python train.py --head_dim=64 --vocab_size=32000 --hidden_act="tanh_gelu" --norm_eps=1e-06 --bias="all" --init="uniform" --init_std_qkv=0.021 --beta1=0.9 --doc_mask=true --train_tokens=948900000
Each number is 500 + 40 x the weight over its row's rms, rounded and kept within 0 to 999. Layers, rows and columns count from 0. Numbers have three digits each. The size before them is the row's rms in percent of the matrix's.

# up: layer 2 MLP up, 2304x576, rms 0.0951, rows 2281-2303, columns 96-191
# down: layer 2 MLP down (transposed), 2304x576, rms 0.0696, rows 2281-2303, columns 96-191
up2281 107:514593529581486542460514523475492434514532453485431452552510554487543438418442450513478543505525579457484584455555471541431573467523557549482500469505574486453445499549440543537540472482464523437526462452476472552523414493462496510445516492485528479518506516574522564493432445442580485520
down2281 098:445502512490553482487491524498513487530460500473515455462491505541431498449414563498519535468385508497524512428545509499505483503467467492441584545548441537538489595486498522492506500584483452479529446521570572487499464531536558481547507551504513531537529516506562460437494532538447482507
up2282 094:449468496521506495545443522474553427519498526522531464437552422476487486481524509426505489507521615535519438472481500469506496505484513486541535493517470483590504510560504462541563573474486511486505531544465447530469455454561450449483553477576567459498454462524532520500464494541468519533
down2282 083:575505512537473433470490530596416553570465577512497470526582536464543593488519516439506474598525518458481559502436518502520426529388510433471546581522530437502502518493574507402530438492506565505546547474492432530516463487452569500473460555528530520460563522453476426511513587524468430420
up2283 102:489493507587495501523429419498548481498473512529597493450512506531544498539513496468560539604548485437516479444568500447524520475590489498507525471485487472483519484491458519536490457484486526503482544539447520476522588505560567523534494471493476534571488525462493501488585580472519479539
down2283 110:520525491465489528470560571510521529460614444451457541574475500482464500512468476575463496507500526531447531548509427530503479603388467507506481483400507523580551503464570488492587491483517486515476443503507538480532497398464468442449514489497495438500463463430483543488402446575503558482
up2284 097:534494495553522499505501506509485554553505504475575515579472520431593526543533511464478533485431504486531528496505406434518499504579496501485566488532571510527504491479529500545507489494507499489479416455467489499561543547517503480448584520472489578501464501554510513572481468465470413458
down2284 106:434522445517552504510494511465503497457511482516461507465506543585458477453453480540484498469527453483504464444509523597490527526460532441457482501498462483496490497463488463476478520490536488497497522526517480441405479390519536463509432525487467475430511483444521521454535536486482520535
up2285 100:590473538532440542483533510419481467495524488509456493473590465549433500602536472486453499506552533531479496493609502454549506442547434489471486508466490565452567487557521523448485507530480478422461498528508513467468544435525500411538468504558527478536522528475576521522532471503523503525
down2285 108:475515492508490513452533504500505485534451482372525469513515500467520451465467479544541407535527552524501476497497495495441523434484494545567508479534545532517552428485539531506564559512527578602572476489539499473497529524568531425552409497481593504502480495505456428511498517453445476445
up2286 099:522510490498536579488488481481523500491500460467471512495496498537495476394523527553553482479445445500461473528510528536549520462469563522484504475476451458475469497486446547491567404505508458488495486549463465412529416463468495512502516424587562587431547484486546479489507519526519451553
down2286 089:511533496527483422530499510511485481465490565541539501509524497469513581603509482488479512540536565532482518472507429496449500537535462482544496507555525557545509502516524488527425543521486601542524458475523526638470565558543557502487478559459448441576441526473476476528517534488512511434
up2287 101:498565463439532481538484517515540444468493517558473509499482455465483513549439494486568444493485563506537475527455552516516570535466415526557520443492503516491459494441553520500467558473559526459511495500558468498430423490436442478521509490504489502564468616471502446438500485550489497533
down2287 110:473479497517496440520473548518504499492467523505473518513485499507472461461539527480437522484519504525538468485510443457515449514525597492397510541554478561492555491527533533439513404462453469536466542424455494534575501469420580518446478549509526536497462452542478498624456509437481498497
up2288 094:497504547483502535529612509457504629466567574536541563455516505468451449480495435529559504472496486503527512489436525485478501493568499522539495485476465466579490486506484483468517502573479548538549524558502545482495507481514523482518552481534529455515452561553580549505479493523554494449
down2288 078:497481483527496491458410526538511368552439425446472478532483509504532526487540535490429498515521499465454518556547462552519542472444540500454518499553499499449508519513524539546476488458505432440464456459501461544509523478455463530520438511474510500574573400476412482449520497433448524570
up2289 110:601466517541450465548572434549457508479406460423458477475487467468474522494500439501568498527497488536460459554470503443546500510537455556416509446457474515506495474503506536416481459568482478443605486464544564470508530514507514552500479611465507501530481491522461473519518530496475453439
down2289 116:480531523556534584479460500466498533503494502522463548513458498477475465494495495499535497447463576455504513583552536467466504487511503551521563498562469471514538516446528564524525455530522453478459559531532529506501403531463384441548530465479530489495484549483505497458558497517461500507
up2290 099:445568483514434434525428516574476463517531528429527513454508552516542476473389497451550465539441497489384492493472543557493547557482413497532478468564489499480502534448582555522407491464445468528435470567480490478513512481485514496471511552509486559523466535435534509483520453488483536480
down2290 103:460418509460539561487539467417489495519479448503529523488472442470442537506565531510480490536543572460484550529466523480497471463460548527474528537484480453510569472489479492515606449509516492438524559481563510505460541494501505513495523498503451421452502485558486527460493566481537513558
up2291 103:530617525463523457412467565499501514503472502482470431512455521503560506446419518510503474502538483468602526505476495459529543590506509543523528496418587407529431577477522507543480543500439479494513492512473487495426497520479471505477460472492474436547497482556393537486502513502511428469
down2291 101:456455476467552477543515517449514414467519471553514521516513525438473453515576480506552476548368500537387486493564511498439507461528499470485443458555462559537521427549360503493550468462635548540482440493485520547612526511528504525517496517478547517457504494437593460518476479489462538534
up2292 105:470561544526460429454558525581548485545584474554503489532466506555503513529514466415506552481490582478529516516514483471485472516500517471527553495476538537486505523466531514495548446437509503588571495510457523415449476477550544519569478476494435517529484440508414471527512503463480529475
down2292 105:503461472438491481528458485474484533463481534444417455450496476493435517453514504553546425418476512455401553438436474470531516498435470493498517559518494462546480489449473488431395502501421480457439571487512510525509481504460434450493538536444509494479530557445587551490539501531525560538
up2293 098:490448539521503511569476477526468552465436488530521509493480465450544466512441450559495522461566459472495470491554478543538510515460482525451544553497501508557480523521519566469474558529559501421477549536447535394461522475482482520512452492419560530530484497462521496444543446482474518461
down2293 109:455575463488509517495516474521530481473523435539443534609544514566480443508472459530545504593393498476555453537477533517557529448479538452505454485496512492519504498553475543505563464509473491516506503451540464627486537459476500495514532579428456459504486504492536485491484516587528518519
up2294 119:471474441491515561482458469528482530496464459444523557480484495569502455547547513541490471474460585502507495482485518520464558429460550546548506536502552524549555526584446506533456476499453439466458524481459473538499514494428563501549457513576510538493489545576496442482478473468520589548
down2294 140:530588574582504488514465447512521408490556515510500437523532484516504472510514519500543487501479573462520492558496532465500462554464649607504530479463498578496529543422471501503504460497570478456544519545453515522562476428506531518490561606497520534489547529552506499530436502529472512464
up2295 108:489452507506452478538521466502430510537493478562478474542513449479461438451427548501465586426567560438510484492532520462550545550484463571540461556523486484594425475549403530587521488446517553488464452508475412506394456565474524523486461511583494439455470465522544516582452384459484499569
down2295 120:463506486498496472511482519635460539531546517520483509454525558499524517465495474463474519479516485524532507529440434461522471390489445488538513462580492555444583471491471474439494368495532600548569496486460550503542482518520595488504522422480506484522505472501486422520508541504539519481
up2296 102:507549566427491560452542462508503528530512469539568544506497509534525463552521518477470500543517557509481505485516436494488475455508477527595510501486463486441479496535493524582497517527505509512504517506564507553517499497504557449511511498458612552515507510470540442548579449537543463524
down2296 110:486500510541466437494497496462448514481516504512452478509511528487453463530463546479427500462574515490485433484503487503453546488436518441475502546472497486519448541537551563509466416517538504596476473520433536503473455537510491458549502482532467474516600555578491521468491533539493515488
up2297 106:541409443505468472527492535522523510491496477425405536551554554467525458513551567507479591494578471549477518556526502487550513548605539515465541500518525412522467546484564474517497522500495474550553541600521538434471445588523504506517589509536494473482519457506447467507459552510482495437
down2297 108:498477477490541556568489447499534509475511479531467479395451461525465560493472427510550539482476561435473533488485478528503513504485425550544507477495518493550542527448456484510534511595491586467493503515519539539558498431511473504469489527518503587484494414463462520495491430507539405502
up2298 098:515558500543506550490491540516471507589591503480468491498489451505456540526483479504492505484393525524483470470539505593516526511525473518518496532540507464555471466474467444514432503425502535537542483494536494515495492494528446496479503508490510453536589472536470464466544512539537470513
down2298 075:470471475479528440521548465461493469466432554562534498508510533536506420462516516459525502485619467475487525522478532441494497500499496476520502445439498559448496498493511516471585485562500490467473504517450532453487520452480570476537495497495477543486452494487537529421445486451473522440
up2299 121:520512479537534455473540498472498499539471489498552548532502440583484499551495477402490473475484491527523563503475541446446461525440547533513536440481524479507533475513509497445471553451501502510485558420554455488506493533431553429508503564507485476472496505513534458481516494437492566532
down2299 136:525479528575487451532487553429477520537503450437477502587472445534539533488451500506482470587486565519542546556496545452509480469555457475439525472539525487483494459473497547429504503517511595530418503457480563551466533453449515462558494445475553529498552522547489523507423495460499543503
up2300 099:433529476497461540554492508545505460517485472478433483547504510546542429490397485536536561514532517473528502464551379497487546525482478543517488570527477491435420506476448546518534507490517483481514408500510562435569437502521509491459558536486477528488453418440486604469470425427527468479
down2300 102:530520476561536460469584505467495513388557561509487571465497512450479472515605527471517431491429469503425519504441563512548449481477528496461515478457567491547500426515465473522501628464483499467520571508523422572479571522546423520541508434514458439445538635527524466455548501522471490494
up2301 093:492441476548523511475530548516453494460590576417429531446448496485533418510543468516564508510524568497486521533482461501487449572469488571477424517491470490457507513486500586513498492425529514436479487523522535462554514516492490507416514513488549507448459463554517517523411468447434467544
down2301 084:513533510501503511503471441432559500518423378608568492547524513527486566516443508491483521517488468529491484497464567482529548432498501463505510462494508508539482530498475425498506518569471499541540535500509490561451507487507493449590511502506463509558569485493486471451520524546561513448
up2302 121:501473498458562492560534453517450502524496453528476538508425537499463539488485621576478470448531443488491563474513508440446497426491503494443520470464529543493410490446451504541532470407518480444428493490525521446615453495428531504524561523491560421475477537484502521514501536520503455486
down2302 082:549484508499464506584412455592419464461482421464520484504566472458461491535529599546529477485543482476482481481491524506538459456512555567508447457501506500474436502496485432488541460431484504529537437514474510480475501538452533521596468522577550464536505517578475460362550554543507488497
up2303 101:579514477448512447539512509586527470535556498572525464601466516465531488432418506527468531505544440497439435467505496574551506497501471574517470486554525427423478540454490550459515401474518514480475469474482586535437528519489513477501462506439491435523454467470526427493512462536534508475
down2303 095:402531520507507552501478452462523520433415512470486475463541432534494550579517495463495508503472528506519563541524513453475490543538498463455514497489486596594539445560511481530460536518460488529541528539505472485563480502532540567501455449533491533529554515519444564470461483475458432488